Weights of a small GPT-style language model, trained from scratch on English Wikipedia: vocabulary 15278.
Each number is 200 + 30 x the weight over its row's rms, rounded and kept within 0 to 999. Layers, rows and columns count from 0. The size before them is the row's rms in percent of the matrix's.

# up: layer 12 MLP up, 2048x512, rms 0.0705, rows 840-866, columns 128-255
# down: layer 12 MLP down (transposed), 2048x512, rms 0.0636, rows 840-866, columns 128-255
up840,094,228,182,138,216,161,189,202,191,216,211,207,246,207,172,230,136,196,226,224,157,191,201,222,187,228,198,177,169,236,205,224,222,189,172,221,202,178,212,183,234,200,250,190,190,130,213,231,188,195,203,162,149,173,265,223,177,212,219,206,175,244,225,172,252,226,218,196,193,198,130,218,160,243,257,177,201,177,201,188,194,168,181,156,196,218,207,280,251,207,195,230,170,192,233,200,217,165,196,214,201,254,225,206,208,200,202,184,248,177,213,163,203,222,178,148,207,204,199,188,167,192,156,243,213,248,179,213,206
down840,088,192,232,213,245,144,159,185,153,142,234,184,196,191,228,214,157,201,200,169,191,201,196,228,203,185,169,218,172,201,194,147,197,159,160,193,226,229,157,129,245,142,218,150,247,178,193,192,236,253,231,201,195,229,217,208,232,191,211,211,246,249,206,154,237,184,178,185,212,248,175,191,202,164,153,223,201,214,200,178,207,188,171,206,166,221,227,195,185,211,153,243,286,112,195,164,196,179,217,237,204,196,190,178,166,255,193,195,162,206,214,225,231,253,225,212,221,228,208,188,191,180,189,207,183,216,265,199,165
up841,087,230,224,236,203,200,181,171,192,242,222,216,203,215,222,200,219,181,179,220,190,213,214,214,206,176,186,198,223,227,221,143,182,216,242,175,211,200,118,227,213,176,108,219,226,233,212,182,163,206,249,195,211,215,217,163,225,309,214,193,188,239,207,150,191,209,220,159,170,214,214,209,183,201,198,202,187,213,178,200,185,213,201,243,224,202,194,183,241,192,198,180,225,178,140,212,244,167,216,170,162,174,200,226,160,242,219,217,204,204,210,170,238,208,210,165,165,116,234,229,220,202,210,221,186,242,191,187,167
down841,088,203,212,210,257,264,170,172,191,173,173,244,198,154,206,194,185,221,216,169,201,167,222,228,230,244,233,168,153,227,170,199,195,173,194,176,201,159,214,168,187,155,220,259,161,192,231,206,162,179,211,244,214,141,187,210,207,226,201,249,219,150,175,187,214,164,230,192,183,185,175,218,193,159,202,172,230,171,179,198,204,197,217,202,231,221,205,256,204,186,233,191,223,161,206,254,230,193,194,142,223,244,208,183,180,188,231,205,189,204,215,238,194,175,230,206,205,166,203,202,203,200,199,186,145,183,220,205,179
up842,105,132,238,233,222,173,168,199,221,200,184,199,189,194,167,226,180,175,244,197,146,150,178,160,177,162,195,209,190,189,234,160,239,210,212,199,220,246,263,193,216,208,204,197,185,172,235,175,196,220,251,202,199,240,177,218,187,203,184,168,152,178,199,180,232,163,239,195,203,209,189,256,187,200,235,176,178,125,242,238,204,183,194,175,200,199,223,149,205,193,236,156,121,208,206,153,217,165,162,201,233,195,161,183,216,193,216,171,229,184,145,185,223,195,201,195,176,180,214,228,213,129,173,258,269,197,210,206,215
down842,103,182,230,211,243,173,224,178,168,169,214,209,190,266,217,207,201,162,207,201,195,253,160,200,140,188,214,178,179,203,189,176,160,157,232,191,255,171,213,164,171,242,175,231,175,193,218,187,206,257,185,229,229,225,176,221,157,167,228,169,144,205,226,219,193,216,207,239,223,219,202,180,188,194,218,147,174,186,201,178,226,186,182,181,206,219,207,250,183,207,161,200,217,203,205,141,151,204,170,199,241,203,166,150,208,238,208,229,176,214,178,196,265,228,257,176,236,182,205,202,212,258,196,228,225,161,221,220,184
up843,097,225,195,203,189,221,191,184,184,178,221,169,181,202,197,228,240,179,206,201,216,226,168,201,230,197,201,156,175,235,216,165,153,224,247,204,184,243,226,204,262,226,208,238,175,179,200,197,119,196,206,238,195,164,198,173,163,188,202,239,186,202,225,199,186,198,241,155,205,179,229,183,225,184,219,248,208,136,203,233,173,238,154,218,249,193,220,193,170,174,154,237,190,202,181,211,234,160,168,157,220,208,179,204,180,227,225,255,187,160,188,175,255,129,226,194,225,204,194,218,233,194,166,165,231,256,211,201,205
down843,101,203,210,181,162,217,181,267,227,116,188,208,214,166,192,194,213,194,181,228,192,155,163,159,152,175,224,208,224,128,147,180,157,198,197,257,186,157,187,188,199,240,221,205,193,144,186,193,205,233,225,153,189,177,140,188,203,192,188,119,193,199,206,203,206,223,151,215,209,214,174,192,234,230,201,202,224,178,185,198,240,205,216,222,202,169,246,186,165,199,154,217,204,205,195,256,242,214,157,216,163,205,192,190,178,249,234,215,177,155,203,229,231,187,213,141,220,198,207,168,243,181,227,211,211,184,180,188,227
up844,113,237,243,184,221,214,207,203,188,200,266,191,173,145,166,212,218,201,205,233,190,262,181,156,210,208,242,248,219,179,255,204,168,184,195,175,227,206,175,192,238,207,240,271,214,136,182,186,227,158,250,204,203,204,213,174,186,223,227,208,212,200,211,197,213,226,190,208,184,224,174,238,216,201,206,196,164,167,206,228,189,167,202,207,186,260,250,189,243,234,287,134,162,172,204,223,191,252,182,143,199,233,144,174,199,224,216,162,224,224,145,194,210,129,172,189,168,190,210,225,196,247,236,187,163,176,212,159,188
down844,108,200,135,191,181,196,207,188,213,219,204,175,251,180,215,203,154,143,232,215,185,243,137,194,183,225,194,226,232,198,131,206,158,180,211,194,201,181,239,206,232,177,212,234,238,191,198,172,155,173,165,163,170,169,188,251,146,251,203,219,175,207,157,217,169,196,233,140,185,206,218,150,251,179,180,180,170,188,156,231,240,170,170,173,184,217,199,168,251,233,217,185,233,210,203,196,196,247,154,204,183,198,243,225,223,245,197,202,223,219,184,209,209,217,195,209,205,257,217,227,229,240,201,198,160,225,173,214,232
up845,097,250,234,183,222,229,162,201,229,208,223,214,170,214,228,240,148,224,191,271,201,214,179,210,187,161,196,215,241,222,163,170,171,190,196,173,148,224,209,171,248,235,209,178,169,154,205,139,182,224,254,218,250,186,224,210,200,235,209,260,241,233,246,160,221,201,159,187,223,207,220,215,230,210,223,176,113,198,175,184,216,207,189,185,186,144,165,200,174,213,198,188,211,186,202,227,183,157,162,229,196,229,172,175,195,181,175,218,151,118,226,245,205,193,223,204,153,243,187,198,217,195,176,179,159,205,246,235,207
down845,096,222,208,215,239,184,191,130,209,241,173,244,178,211,243,183,196,240,198,204,200,176,229,191,173,203,201,203,201,147,185,175,214,199,196,155,199,147,166,195,154,193,258,177,218,141,231,174,168,118,195,205,229,228,206,194,220,220,219,251,185,173,174,202,309,198,162,201,214,207,133,274,229,200,196,203,156,192,191,190,148,237,223,185,201,183,224,193,220,243,150,179,220,187,162,154,177,191,160,171,183,225,151,188,187,220,181,134,146,173,195,214,166,231,213,197,215,205,201,186,189,211,245,165,225,216,214,205,194
up846,102,230,180,184,231,214,167,185,218,200,170,187,212,211,219,206,155,218,223,225,178,251,170,204,234,161,201,212,212,228,201,224,189,188,191,171,243,248,193,178,236,223,214,217,169,225,187,192,224,179,136,233,234,250,212,135,192,186,219,219,238,213,247,240,199,222,188,212,238,215,223,150,157,155,229,231,154,248,166,247,186,182,238,240,164,210,236,162,193,166,209,235,183,185,198,146,196,229,139,180,120,213,191,197,190,184,219,255,246,213,190,219,188,239,209,135,172,206,157,207,221,212,188,158,241,194,194,185,144
down846,096,250,191,223,181,177,160,226,255,144,225,243,187,198,187,248,119,218,216,238,217,249,191,224,230,215,210,197,188,193,222,192,195,186,149,215,235,201,175,219,252,150,199,220,221,196,247,189,223,236,170,172,178,208,248,186,218,215,208,152,190,184,168,223,246,231,203,200,184,224,245,210,220,174,195,213,219,231,187,234,184,200,231,198,182,173,228,208,154,184,214,223,213,193,178,165,194,208,206,195,205,160,161,177,199,186,208,175,235,201,215,211,198,216,221,187,181,260,213,242,200,199,165,157,276,173,160,195,161
up847,096,191,230,204,208,184,206,170,219,175,222,211,133,195,180,220,238,223,258,222,164,211,194,233,144,182,219,158,218,267,263,209,101,220,220,136,234,190,189,181,247,207,193,214,241,248,207,234,249,230,199,187,199,149,215,224,188,209,217,226,190,238,183,200,260,220,196,179,216,149,215,169,284,219,196,251,201,188,177,177,210,198,240,228,213,227,174,221,237,251,185,159,215,224,218,224,169,217,193,205,126,213,148,160,207,188,235,209,179,175,232,241,223,231,196,158,154,186,266,192,247,262,154,202,202,180,213,219,167
down847,099,225,206,168,185,222,205,191,201,197,288,211,226,149,210,169,191,190,175,157,129,226,191,187,234,139,219,232,203,183,196,208,148,176,221,203,200,220,195,278,242,199,227,164,176,235,197,233,189,168,201,238,171,234,247,190,177,207,143,264,177,180,152,149,219,216,209,231,180,205,239,217,204,186,221,193,192,232,232,212,202,207,198,216,223,229,196,212,203,147,212,169,204,171,167,208,195,184,216,224,211,167,206,188,196,206,180,232,250,193,198,215,209,267,184,214,194,203,172,163,228,230,173,217,142,204,216,184,195
up848,099,182,179,138,206,226,254,214,206,229,198,246,222,179,223,251,144,237,172,193,162,191,178,207,186,246,207,186,179,231,156,225,151,215,189,159,206,202,191,133,202,262,241,203,210,206,245,196,175,170,254,201,215,246,172,200,170,199,253,197,227,210,262,203,226,170,247,199,186,190,176,212,242,220,157,252,181,183,217,172,177,137,208,240,216,172,243,208,166,203,275,139,177,154,227,171,172,225,174,157,174,193,162,167,179,188,192,247,219,214,202,258,225,176,183,214,212,209,186,222,181,196,210,212,252,259,206,204,208
down848,097,231,215,232,240,195,206,242,215,176,195,242,192,178,231,252,209,202,235,175,245,207,152,199,194,225,247,224,153,206,224,210,132,213,294,177,219,237,200,185,141,227,198,243,246,148,183,169,161,287,215,217,214,222,221,208,178,215,153,158,214,163,244,177,194,218,176,204,195,192,111,275,183,189,155,226,224,206,202,178,173,179,221,253,171,188,178,239,156,153,252,195,146,198,219,170,194,199,156,197,142,240,237,191,272,223,183,194,219,195,197,197,220,149,208,190,221,215,175,224,184,216,196,184,168,218,221,203,201
up849,095,216,219,212,195,228,213,189,155,200,212,235,220,238,187,279,131,159,186,211,205,203,180,224,191,255,175,195,226,225,242,165,208,232,191,198,188,265,130,184,279,220,186,169,209,196,175,216,188,187,188,222,229,173,224,209,201,252,164,214,252,209,192,188,242,208,166,181,177,205,259,197,173,230,222,183,240,170,218,231,237,182,209,189,217,155,245,214,176,178,198,179,197,213,262,215,208,241,185,157,172,227,228,209,185,209,177,216,190,133,205,196,200,191,219,207,194,200,195,192,208,190,193,184,214,230,211,235,204
down849,091,191,224,224,185,205,197,168,166,228,180,176,229,196,222,224,171,241,198,195,181,187,245,208,160,254,172,214,196,150,208,176,259,237,176,206,199,219,218,194,223,181,129,240,209,209,187,169,158,131,153,202,205,213,236,192,165,177,191,187,239,202,204,218,202,206,234,182,186,193,235,219,155,191,204,195,212,201,174,165,233,239,167,212,207,237,161,198,207,208,263,198,223,161,204,200,168,189,171,173,221,221,157,229,191,205,248,217,191,223,136,196,231,144,203,280,182,159,233,175,222,219,255,192,228,220,168,235,191
up850,098,178,180,200,240,184,206,186,211,189,233,252,208,116,216,235,192,216,256,236,185,212,212,236,175,247,263,209,166,236,270,218,201,184,170,215,226,199,174,196,215,207,225,181,205,146,220,227,209,235,248,189,177,204,213,172,225,236,210,238,207,207,263,209,173,171,220,181,204,232,272,208,202,161,189,235,208,175,204,189,205,230,185,244,218,224,214,215,176,185,227,225,272,240,264,165,174,234,208,175,126,185,201,235,215,239,216,173,180,188,186,166,182,177,189,188,188,182,227,181,192,187,171,148,188,166,211,172,235
down850,094,189,209,178,210,197,195,206,185,180,226,171,194,247,162,235,175,142,236,200,167,215,178,229,195,212,160,169,186,197,187,177,220,189,173,183,238,177,172,225,155,193,188,211,174,187,177,212,197,229,190,139,189,200,169,182,209,246,256,160,214,248,137,178,196,196,178,149,251,187,216,187,203,226,221,215,163,171,164,204,223,238,167,212,175,148,192,180,211,178,232,195,164,261,164,207,187,187,224,151,176,180,163,182,174,141,177,168,168,212,238,170,173,168,246,166,185,201,192,207,249,170,176,238,211,228,226,157,214
up851,105,216,217,167,156,220,156,194,208,164,181,184,208,224,218,177,148,199,194,194,162,202,245,213,210,220,182,232,167,156,184,206,229,227,216,223,152,155,227,181,241,195,189,138,169,208,222,173,211,165,189,218,214,168,227,173,208,196,276,233,214,192,199,161,277,159,218,159,202,189,193,195,164,231,184,235,245,197,149,214,151,185,242,181,126,163,256,172,181,211,237,233,208,197,259,211,242,208,217,190,232,230,197,236,142,200,181,188,209,175,185,168,168,200,222,190,177,202,305,180,210,199,269,236,193,214,191,227,212
down851,105,201,165,154,194,181,204,234,203,186,191,199,192,220,208,211,186,205,221,232,179,162,211,276,241,219,133,242,179,209,164,182,191,202,188,154,189,166,176,185,136,217,192,221,202,173,207,219,207,191,146,176,209,196,216,215,220,205,223,168,195,162,205,203,227,172,178,168,185,239,193,186,173,216,240,236,193,203,143,165,176,217,242,188,172,206,214,160,218,237,196,202,161,194,217,224,200,213,284,171,277,221,180,209,227,186,191,275,226,213,164,225,218,202,193,189,180,214,173,205,210,200,236,235,208,210,173,197,199
up852,104,230,207,244,227,185,206,257,196,201,223,193,201,200,197,228,203,247,197,235,206,206,167,198,199,148,196,168,244,188,215,216,213,189,190,192,255,236,189,179,192,206,182,182,204,150,194,225,208,140,224,214,177,190,266,225,207,188,150,212,209,228,237,212,194,175,204,204,237,192,261,186,155,213,181,210,199,177,192,206,192,197,191,210,219,206,206,215,164,185,174,194,202,222,214,130,243,198,92,158,229,216,193,202,230,208,187,161,201,196,169,186,200,195,180,203,287,152,241,201,174,188,201,180,220,282,219,215,183
down852,097,189,167,192,172,172,193,197,167,142,199,168,223,168,180,257,255,241,196,184,210,241,178,197,230,214,211,167,173,203,234,166,195,223,179,276,233,194,169,214,158,217,191,232,190,174,242,266,190,211,176,186,102,247,203,186,159,235,170,199,224,208,208,253,197,210,177,206,204,159,237,156,212,186,253,198,205,219,152,248,212,210,194,183,200,196,227,165,181,205,221,182,196,238,242,184,191,224,169,218,107,208,173,151,201,168,230,186,263,178,162,168,215,212,215,174,209,181,169,195,212,216,180,205,206,187,204,209,213
up853,084,193,265,176,196,213,205,208,265,151,220,191,179,213,135,219,178,213,222,181,212,212,188,185,246,221,199,232,207,259,242,190,255,194,219,190,159,208,206,267,225,183,230,165,186,183,193,172,227,188,211,205,232,213,168,180,158,221,214,246,218,229,281,241,176,182,172,196,202,241,208,185,232,161,143,186,261,167,210,176,169,238,219,201,210,236,188,150,222,165,199,202,274,178,234,146,197,191,195,122,208,165,223,187,169,172,205,194,218,222,174,223,172,221,180,249,219,224,243,181,185,183,215,150,259,227,213,167,198
down853,090,210,171,223,226,189,178,183,155,164,160,209,212,182,216,198,213,190,189,202,236,176,175,198,204,214,173,167,209,194,164,220,242,165,190,208,233,176,230,213,185,170,225,214,186,226,208,156,163,179,223,212,197,175,236,223,204,196,228,163,198,159,228,202,125,158,173,187,205,178,138,235,226,185,215,151,175,190,186,236,227,223,179,242,249,161,185,174,214,184,198,227,209,184,196,227,204,206,224,247,172,207,165,200,164,181,210,219,260,179,187,166,244,224,227,222,174,241,160,219,244,190,147,139,173,207,192,196,162
up854,102,265,222,166,240,197,179,209,206,195,221,188,175,154,213,242,180,223,145,207,159,250,152,217,142,179,182,178,244,215,186,217,188,257,223,188,175,182,184,222,177,186,183,199,206,198,247,235,197,232,190,210,249,202,220,240,189,235,204,191,183,184,242,238,213,222,158,238,242,210,209,219,232,186,246,238,194,178,214,210,241,190,198,161,240,210,194,204,225,126,212,178,175,182,204,216,190,141,235,204,260,188,200,244,237,212,174,145,182,208,169,202,176,211,176,232,177,199,189,233,208,237,207,214,254,169,183,261,161
down854,108,215,223,215,196,218,192,228,201,182,196,192,215,259,217,156,174,230,146,226,153,238,228,198,184,270,205,168,199,203,193,143,170,174,285,196,215,176,199,183,190,187,220,212,234,190,225,229,195,260,216,192,213,184,198,250,215,235,123,235,200,161,225,246,211,219,215,229,229,198,221,176,204,212,219,193,194,253,171,214,235,277,165,182,169,200,197,225,280,117,246,174,214,190,242,191,229,219,224,169,179,196,168,211,252,260,159,195,227,156,194,209,231,195,157,248,255,136,208,186,160,147,166,217,217,208,263,247,184
up855,108,185,187,168,199,159,136,196,157,146,241,224,182,208,210,178,198,243,188,239,155,241,178,196,179,231,220,162,153,160,157,195,254,131,218,191,247,197,209,225,204,212,221,151,169,187,169,183,162,173,216,169,214,115,155,207,222,206,270,193,186,207,202,149,190,198,160,176,148,245,146,198,185,173,224,212,276,213,177,214,170,156,203,168,225,215,196,200,243,189,238,169,166,169,179,205,233,156,238,185,160,187,199,296,223,241,237,201,219,166,186,164,250,227,130,156,205,189,176,234,180,200,180,221,171,212,206,197,213
down855,110,204,150,152,214,204,226,233,180,191,194,232,204,192,191,218,172,245,178,189,154,176,171,164,166,194,227,123,180,192,250,213,227,197,125,199,202,184,187,188,194,190,156,205,201,205,190,209,166,249,197,221,171,159,152,222,220,229,202,169,156,208,230,220,164,224,186,203,167,230,213,225,221,194,224,127,219,194,203,235,183,229,209,198,194,181,163,199,188,207,142,241,168,212,216,182,239,177,204,237,133,214,136,198,162,156,152,181,251,182,184,232,169,166,199,174,222,183,161,198,211,190,186,167,197,177,196,167,180
up856,097,176,196,193,198,183,170,185,171,190,194,239,201,219,198,223,197,215,165,222,195,187,210,169,186,214,183,265,218,202,199,180,241,227,220,181,194,158,216,166,213,191,182,229,236,211,232,172,168,215,180,176,181,151,171,187,191,214,181,191,171,233,285,133,233,165,185,248,190,235,179,192,156,237,263,150,223,208,205,241,211,213,227,196,198,235,225,153,199,190,206,182,210,164,174,211,212,193,182,175,213,176,205,255,169,226,257,202,191,187,198,202,234,191,203,92,215,158,211,265,205,169,227,201,201,208,148,220,226
down856,098,242,234,215,197,161,220,215,169,195,202,215,190,230,210,215,211,184,214,216,188,206,232,217,211,195,191,203,218,229,248,184,167,227,165,208,228,184,181,240,205,250,134,184,231,190,200,158,181,144,233,200,154,231,214,178,202,193,261,211,201,206,218,232,251,198,208,177,226,241,194,186,234,152,162,204,239,141,213,215,208,222,215,149,181,183,229,237,152,186,158,225,193,272,211,246,165,177,251,193,218,179,184,193,110,245,235,162,214,198,248,208,192,225,249,200,211,239,252,227,167,238,172,253,180,189,220,232,182
up857,094,227,208,216,161,214,164,182,183,223,234,199,188,197,154,185,194,183,229,223,197,177,243,130,214,157,209,186,222,255,125,217,232,187,193,172,241,200,121,196,259,233,214,200,248,173,168,214,191,183,212,179,173,196,206,191,162,243,212,207,233,263,242,204,157,152,150,153,164,221,212,201,198,251,194,200,179,210,209,161,188,237,208,233,221,160,207,226,169,163,252,157,190,234,216,159,177,233,241,140,253,288,182,217,206,149,213,161,241,186,190,181,188,167,179,210,182,158,223,220,182,206,165,191,213,271,225,199,215
down857,095,191,181,241,244,146,195,234,204,174,227,265,240,170,184,182,166,201,222,204,205,194,194,196,128,197,255,207,218,220,185,217,236,231,218,178,205,153,181,179,236,225,163,220,224,132,173,201,142,156,209,170,207,218,236,246,158,219,177,184,221,199,172,208,229,225,160,213,165,227,200,219,228,299,227,181,209,184,210,221,182,175,224,225,249,130,180,210,184,150,196,253,163,197,215,144,190,241,176,215,182,267,244,215,204,152,223,231,223,166,219,212,197,212,201,266,180,228,192,182,169,260,229,254,167,152,202,155,213
up858,114,196,185,195,174,185,195,220,190,229,229,309,153,159,197,200,155,179,208,224,177,185,199,202,213,205,242,170,229,181,232,193,217,202,231,183,256,224,140,241,224,162,158,211,230,186,181,161,169,152,152,247,280,225,238,197,174,230,216,212,189,245,214,201,193,187,225,159,230,169,173,231,217,170,208,181,216,210,163,224,183,195,193,174,174,137,228,177,191,208,203,184,204,187,220,184,214,241,169,120,181,204,199,197,172,253,239,226,157,178,218,200,138,177,151,191,183,174,221,174,169,195,200,122,198,176,202,155,166
down858,107,192,156,164,185,164,190,265,165,165,161,204,195,179,174,185,145,203,204,216,202,192,216,164,183,150,224,172,200,216,181,167,173,247,219,205,250,177,249,256,248,193,206,196,223,198,226,246,173,211,252,137,249,229,212,149,228,214,210,220,196,221,180,156,218,234,228,196,178,207,258,221,199,153,179,187,259,185,155,196,190,170,199,174,197,168,172,189,195,252,159,203,180,248,209,207,188,251,192,227,212,164,189,199,266,194,184,257,221,133,201,228,204,179,248,179,130,156,207,190,210,256,174,152,185,194,211,167,206
up859,096,198,283,196,260,268,138,186,200,180,182,179,191,228,217,228,183,202,172,199,179,245,261,204,266,176,202,245,208,230,164,186,206,200,236,218,254,213,201,218,200,188,173,220,238,187,252,150,197,216,157,204,147,180,176,158,208,209,167,224,237,199,227,236,204,228,218,212,196,288,205,173,193,247,205,228,222,196,223,213,194,197,157,163,220,184,234,235,215,187,169,213,214,217,228,203,142,150,176,172,210,236,175,236,182,228,236,160,163,183,164,195,194,198,259,195,209,164,279,203,179,186,164,214,201,240,186,188,194
down859,101,182,186,180,243,243,219,219,198,177,173,251,195,184,133,249,162,221,197,192,219,216,184,161,223,201,196,203,243,204,189,226,173,210,228,184,182,194,172,227,221,192,166,183,230,171,172,190,226,236,180,186,199,229,176,154,199,180,240,152,177,202,239,224,204,179,205,254,222,226,218,173,211,181,214,173,176,205,205,239,191,178,184,170,186,224,245,200,256,197,252,236,185,194,184,218,154,208,160,228,147,217,161,156,203,195,267,240,209,197,223,169,161,239,192,198,238,201,211,173,178,178,180,243,116,210,215,222,215
up860,102,198,166,226,166,169,299,230,180,226,178,184,191,234,186,212,207,203,211,228,202,241,236,194,193,179,194,211,195,190,155,201,205,226,207,210,214,250,216,183,233,190,159,226,269,223,272,214,193,192,201,210,186,240,181,284,269,241,136,234,179,161,227,224,184,213,186,160,228,239,206,261,169,187,218,219,189,180,147,200,195,188,176,254,242,170,227,166,236,177,231,196,238,247,198,177,243,204,211,194,227,181,158,195,215,213,188,194,245,192,231,251,175,202,175,216,222,161,213,214,189,158,188,176,189,164,208,204,206
down860,097,201,211,222,231,138,190,169,208,204,194,205,238,162,187,199,235,242,213,187,194,224,142,175,246,189,238,172,183,190,201,243,159,192,179,205,216,194,178,227,173,146,198,199,204,222,226,200,174,211,274,185,190,206,175,213,179,269,208,225,221,186,227,221,191,203,207,198,182,217,226,175,205,170,172,184,196,185,193,254,229,174,201,178,219,165,218,237,243,201,239,217,233,232,208,246,178,135,158,149,213,249,199,209,212,213,163,172,236,138,159,233,256,148,173,207,220,277,160,203,212,246,198,197,182,163,202,194,198
up861,092,255,228,217,172,212,184,195,245,206,177,247,193,203,223,198,189,210,165,224,203,136,179,198,108,216,192,193,191,188,235,207,131,207,195,203,256,227,180,165,235,243,220,196,229,205,163,191,206,203,209,241,222,183,238,215,214,227,195,164,206,232,260,180,219,181,161,171,171,202,233,195,182,165,185,185,168,238,179,233,234,159,248,226,204,198,237,160,251,183,184,197,205,201,212,239,220,213,218,170,222,195,228,260,230,277,210,267,214,170,215,206,213,253,192,221,173,215,152,183,225,160,207,181,179,226,141,225,155
down861,093,224,261,238,177,157,213,163,183,201,172,205,202,157,203,169,144,206,178,190,193,164,235,151,210,192,190,230,149,174,243,235,185,214,175,156,206,203,136,207,180,251,227,220,177,177,217,184,244,155,175,194,169,219,238,204,199,174,209,173,168,242,195,221,253,207,237,228,134,210,205,243,150,188,211,205,140,200,208,192,205,177,199,238,195,215,253,188,191,193,200,211,165,138,248,253,202,234,156,155,247,175,201,194,175,272,194,239,259,226,212,226,190,190,217,180,177,136,176,226,190,181,173,197,264,182,196,240,168
up862,108,215,195,188,178,165,206,186,250,265,172,255,223,211,204,256,199,219,160,230,224,243,169,200,184,166,266,193,206,197,222,239,227,237,226,175,180,272,232,238,238,209,196,164,202,143,181,180,211,235,229,169,170,213,219,174,186,246,170,214,216,228,181,268,199,212,188,171,175,209,183,256,205,218,127,179,290,184,206,247,202,217,180,218,201,229,231,141,215,219,180,235,259,183,184,221,171,234,189,177,252,172,194,214,210,200,245,193,221,158,152,176,196,231,187,212,235,148,196,175,162,210,217,176,150,205,216,173,186
down862,111,274,156,222,217,253,216,174,186,184,189,210,221,195,197,189,195,184,183,183,243,177,206,207,160,171,215,172,238,219,180,218,234,197,196,190,217,220,212,147,234,129,239,197,205,186,172,215,176,209,216,233,227,193,185,212,203,210,198,193,202,152,180,256,192,222,251,231,150,167,216,196,186,227,236,267,192,220,261,217,174,170,173,251,207,189,274,237,204,189,177,218,208,222,196,199,183,207,227,184,252,183,175,235,193,228,169,214,212,209,182,185,232,159,183,238,162,207,171,240,257,194,186,169,222,202,261,211,179
up863,103,228,189,158,171,186,204,197,186,188,183,212,215,192,196,244,198,226,197,223,184,241,206,137,194,175,169,151,199,243,204,188,189,113,204,226,161,198,190,204,202,138,212,169,174,160,174,131,212,167,244,154,219,189,201,183,202,297,109,216,241,219,244,187,182,211,195,227,176,255,245,159,210,206,190,204,168,195,163,168,156,155,162,177,196,239,230,171,207,185,210,179,142,205,218,188,189,190,208,197,222,181,191,235,210,230,182,193,176,166,225,177,191,246,175,213,206,125,200,196,217,246,198,210,226,245,226,159,196
down863,102,242,256,181,195,171,178,174,214,155,182,180,202,174,231,190,207,203,187,207,202,151,190,193,232,212,191,175,208,215,183,203,251,204,180,188,194,213,191,250,149,146,195,223,244,227,255,146,247,261,204,163,208,167,201,215,160,144,190,181,182,254,216,182,146,160,205,186,163,218,269,205,205,207,208,206,189,183,151,190,236,194,153,154,186,237,213,178,270,228,162,171,210,159,203,192,216,200,181,256,224,152,183,164,210,228,240,235,222,156,250,220,240,204,247,227,205,168,192,167,176,239,159,238,140,213,206,190,197
up864,102,184,220,201,188,172,205,153,146,224,218,215,227,222,252,190,149,188,201,223,204,185,221,205,237,182,213,204,280,159,253,159,217,233,199,193,178,229,196,176,220,177,196,195,226,169,217,197,194,183,245,222,167,268,166,184,192,245,169,198,283,178,241,195,218,163,145,210,186,191,165,207,190,213,177,174,224,170,189,119,233,170,182,231,159,183,215,196,185,193,229,175,176,198,165,147,186,188,146,175,215,201,213,185,140,187,216,226,236,179,174,164,214,185,235,249,156,210,197,197,235,217,175,219,150,178,202,198,158
down864,100,193,194,193,201,194,149,159,222,191,207,146,224,218,232,166,186,203,189,166,249,196,182,190,199,194,183,191,188,173,241,207,187,157,178,212,215,187,231,209,198,222,212,173,190,200,196,225,227,209,187,187,210,249,216,239,190,219,209,217,202,169,269,213,195,242,232,152,200,227,218,207,152,200,234,210,207,189,193,161,163,185,209,235,208,168,192,233,150,236,226,202,151,246,179,213,202,228,241,209,234,195,203,190,217,247,171,178,219,223,196,184,247,213,204,205,138,163,194,252,172,222,195,227,205,215,177,138,154
up865,103,171,168,190,160,229,209,207,177,230,251,175,206,154,191,197,239,195,168,199,192,216,155,180,209,213,208,245,206,190,249,192,134,193,215,185,245,190,209,152,187,204,166,152,192,222,179,220,157,220,179,245,179,203,182,186,167,199,192,151,176,190,240,212,258,199,208,205,192,164,193,187,195,230,172,188,177,148,182,232,216,197,215,184,203,231,239,196,225,241,153,199,227,184,177,191,174,224,177,171,224,260,156,168,151,259,153,169,169,205,215,144,196,199,219,168,172,205,257,194,212,255,207,233,203,145,211,141,185
down865,098,179,227,172,196,230,188,202,189,202,241,156,216,158,197,196,158,215,152,177,181,235,165,195,201,189,242,250,201,191,216,211,152,192,234,145,251,211,176,207,170,245,237,218,225,218,187,184,162,212,183,208,186,200,260,172,139,218,169,233,216,193,272,210,200,228,163,208,238,194,220,184,221,180,178,212,180,193,252,243,217,236,193,262,162,208,277,214,182,179,230,199,151,223,138,221,151,207,230,223,223,149,231,223,213,210,232,200,207,219,193,184,215,216,227,209,195,221,201,219,163,214,206,256,167,161,190,230,259
up866,101,208,187,185,196,220,169,213,184,235,161,159,201,235,183,250,156,195,185,205,174,149,215,249,183,170,231,204,235,181,217,169,233,221,206,178,190,176,238,176,179,253,198,204,180,188,221,164,159,181,218,195,181,230,187,182,153,278,169,206,267,225,242,148,158,159,264,170,228,209,231,170,147,203,161,162,234,197,203,148,193,161,170,174,195,197,262,235,218,148,227,193,198,175,230,170,184,188,214,231,275,266,214,201,191,197,227,172,194,207,168,202,183,183,156,209,244,211,190,136,182,232,222,235,194,239,220,166,192
down866,099,159,170,174,220,181,202,194,183,176,196,225,222,198,129,292,191,194,194,229,184,214,81,185,201,246,214,198,241,235,208,159,167,226,137,241,202,191,207,218,159,182,181,153,225,204,199,143,153,221,187,240,147,236,189,193,234,209,211,166,190,178,215,170,167,170,229,213,213,302,248,158,254,210,216,190,200,162,207,150,235,212,174,216,224,192,208,241,169,186,207,217,191,216,201,175,209,178,140,203,216,182,252,188,243,167,188,191,217,217,192,198,202,177,215,195,156,223,215,249,200,202,207,296,250,222,225,246,210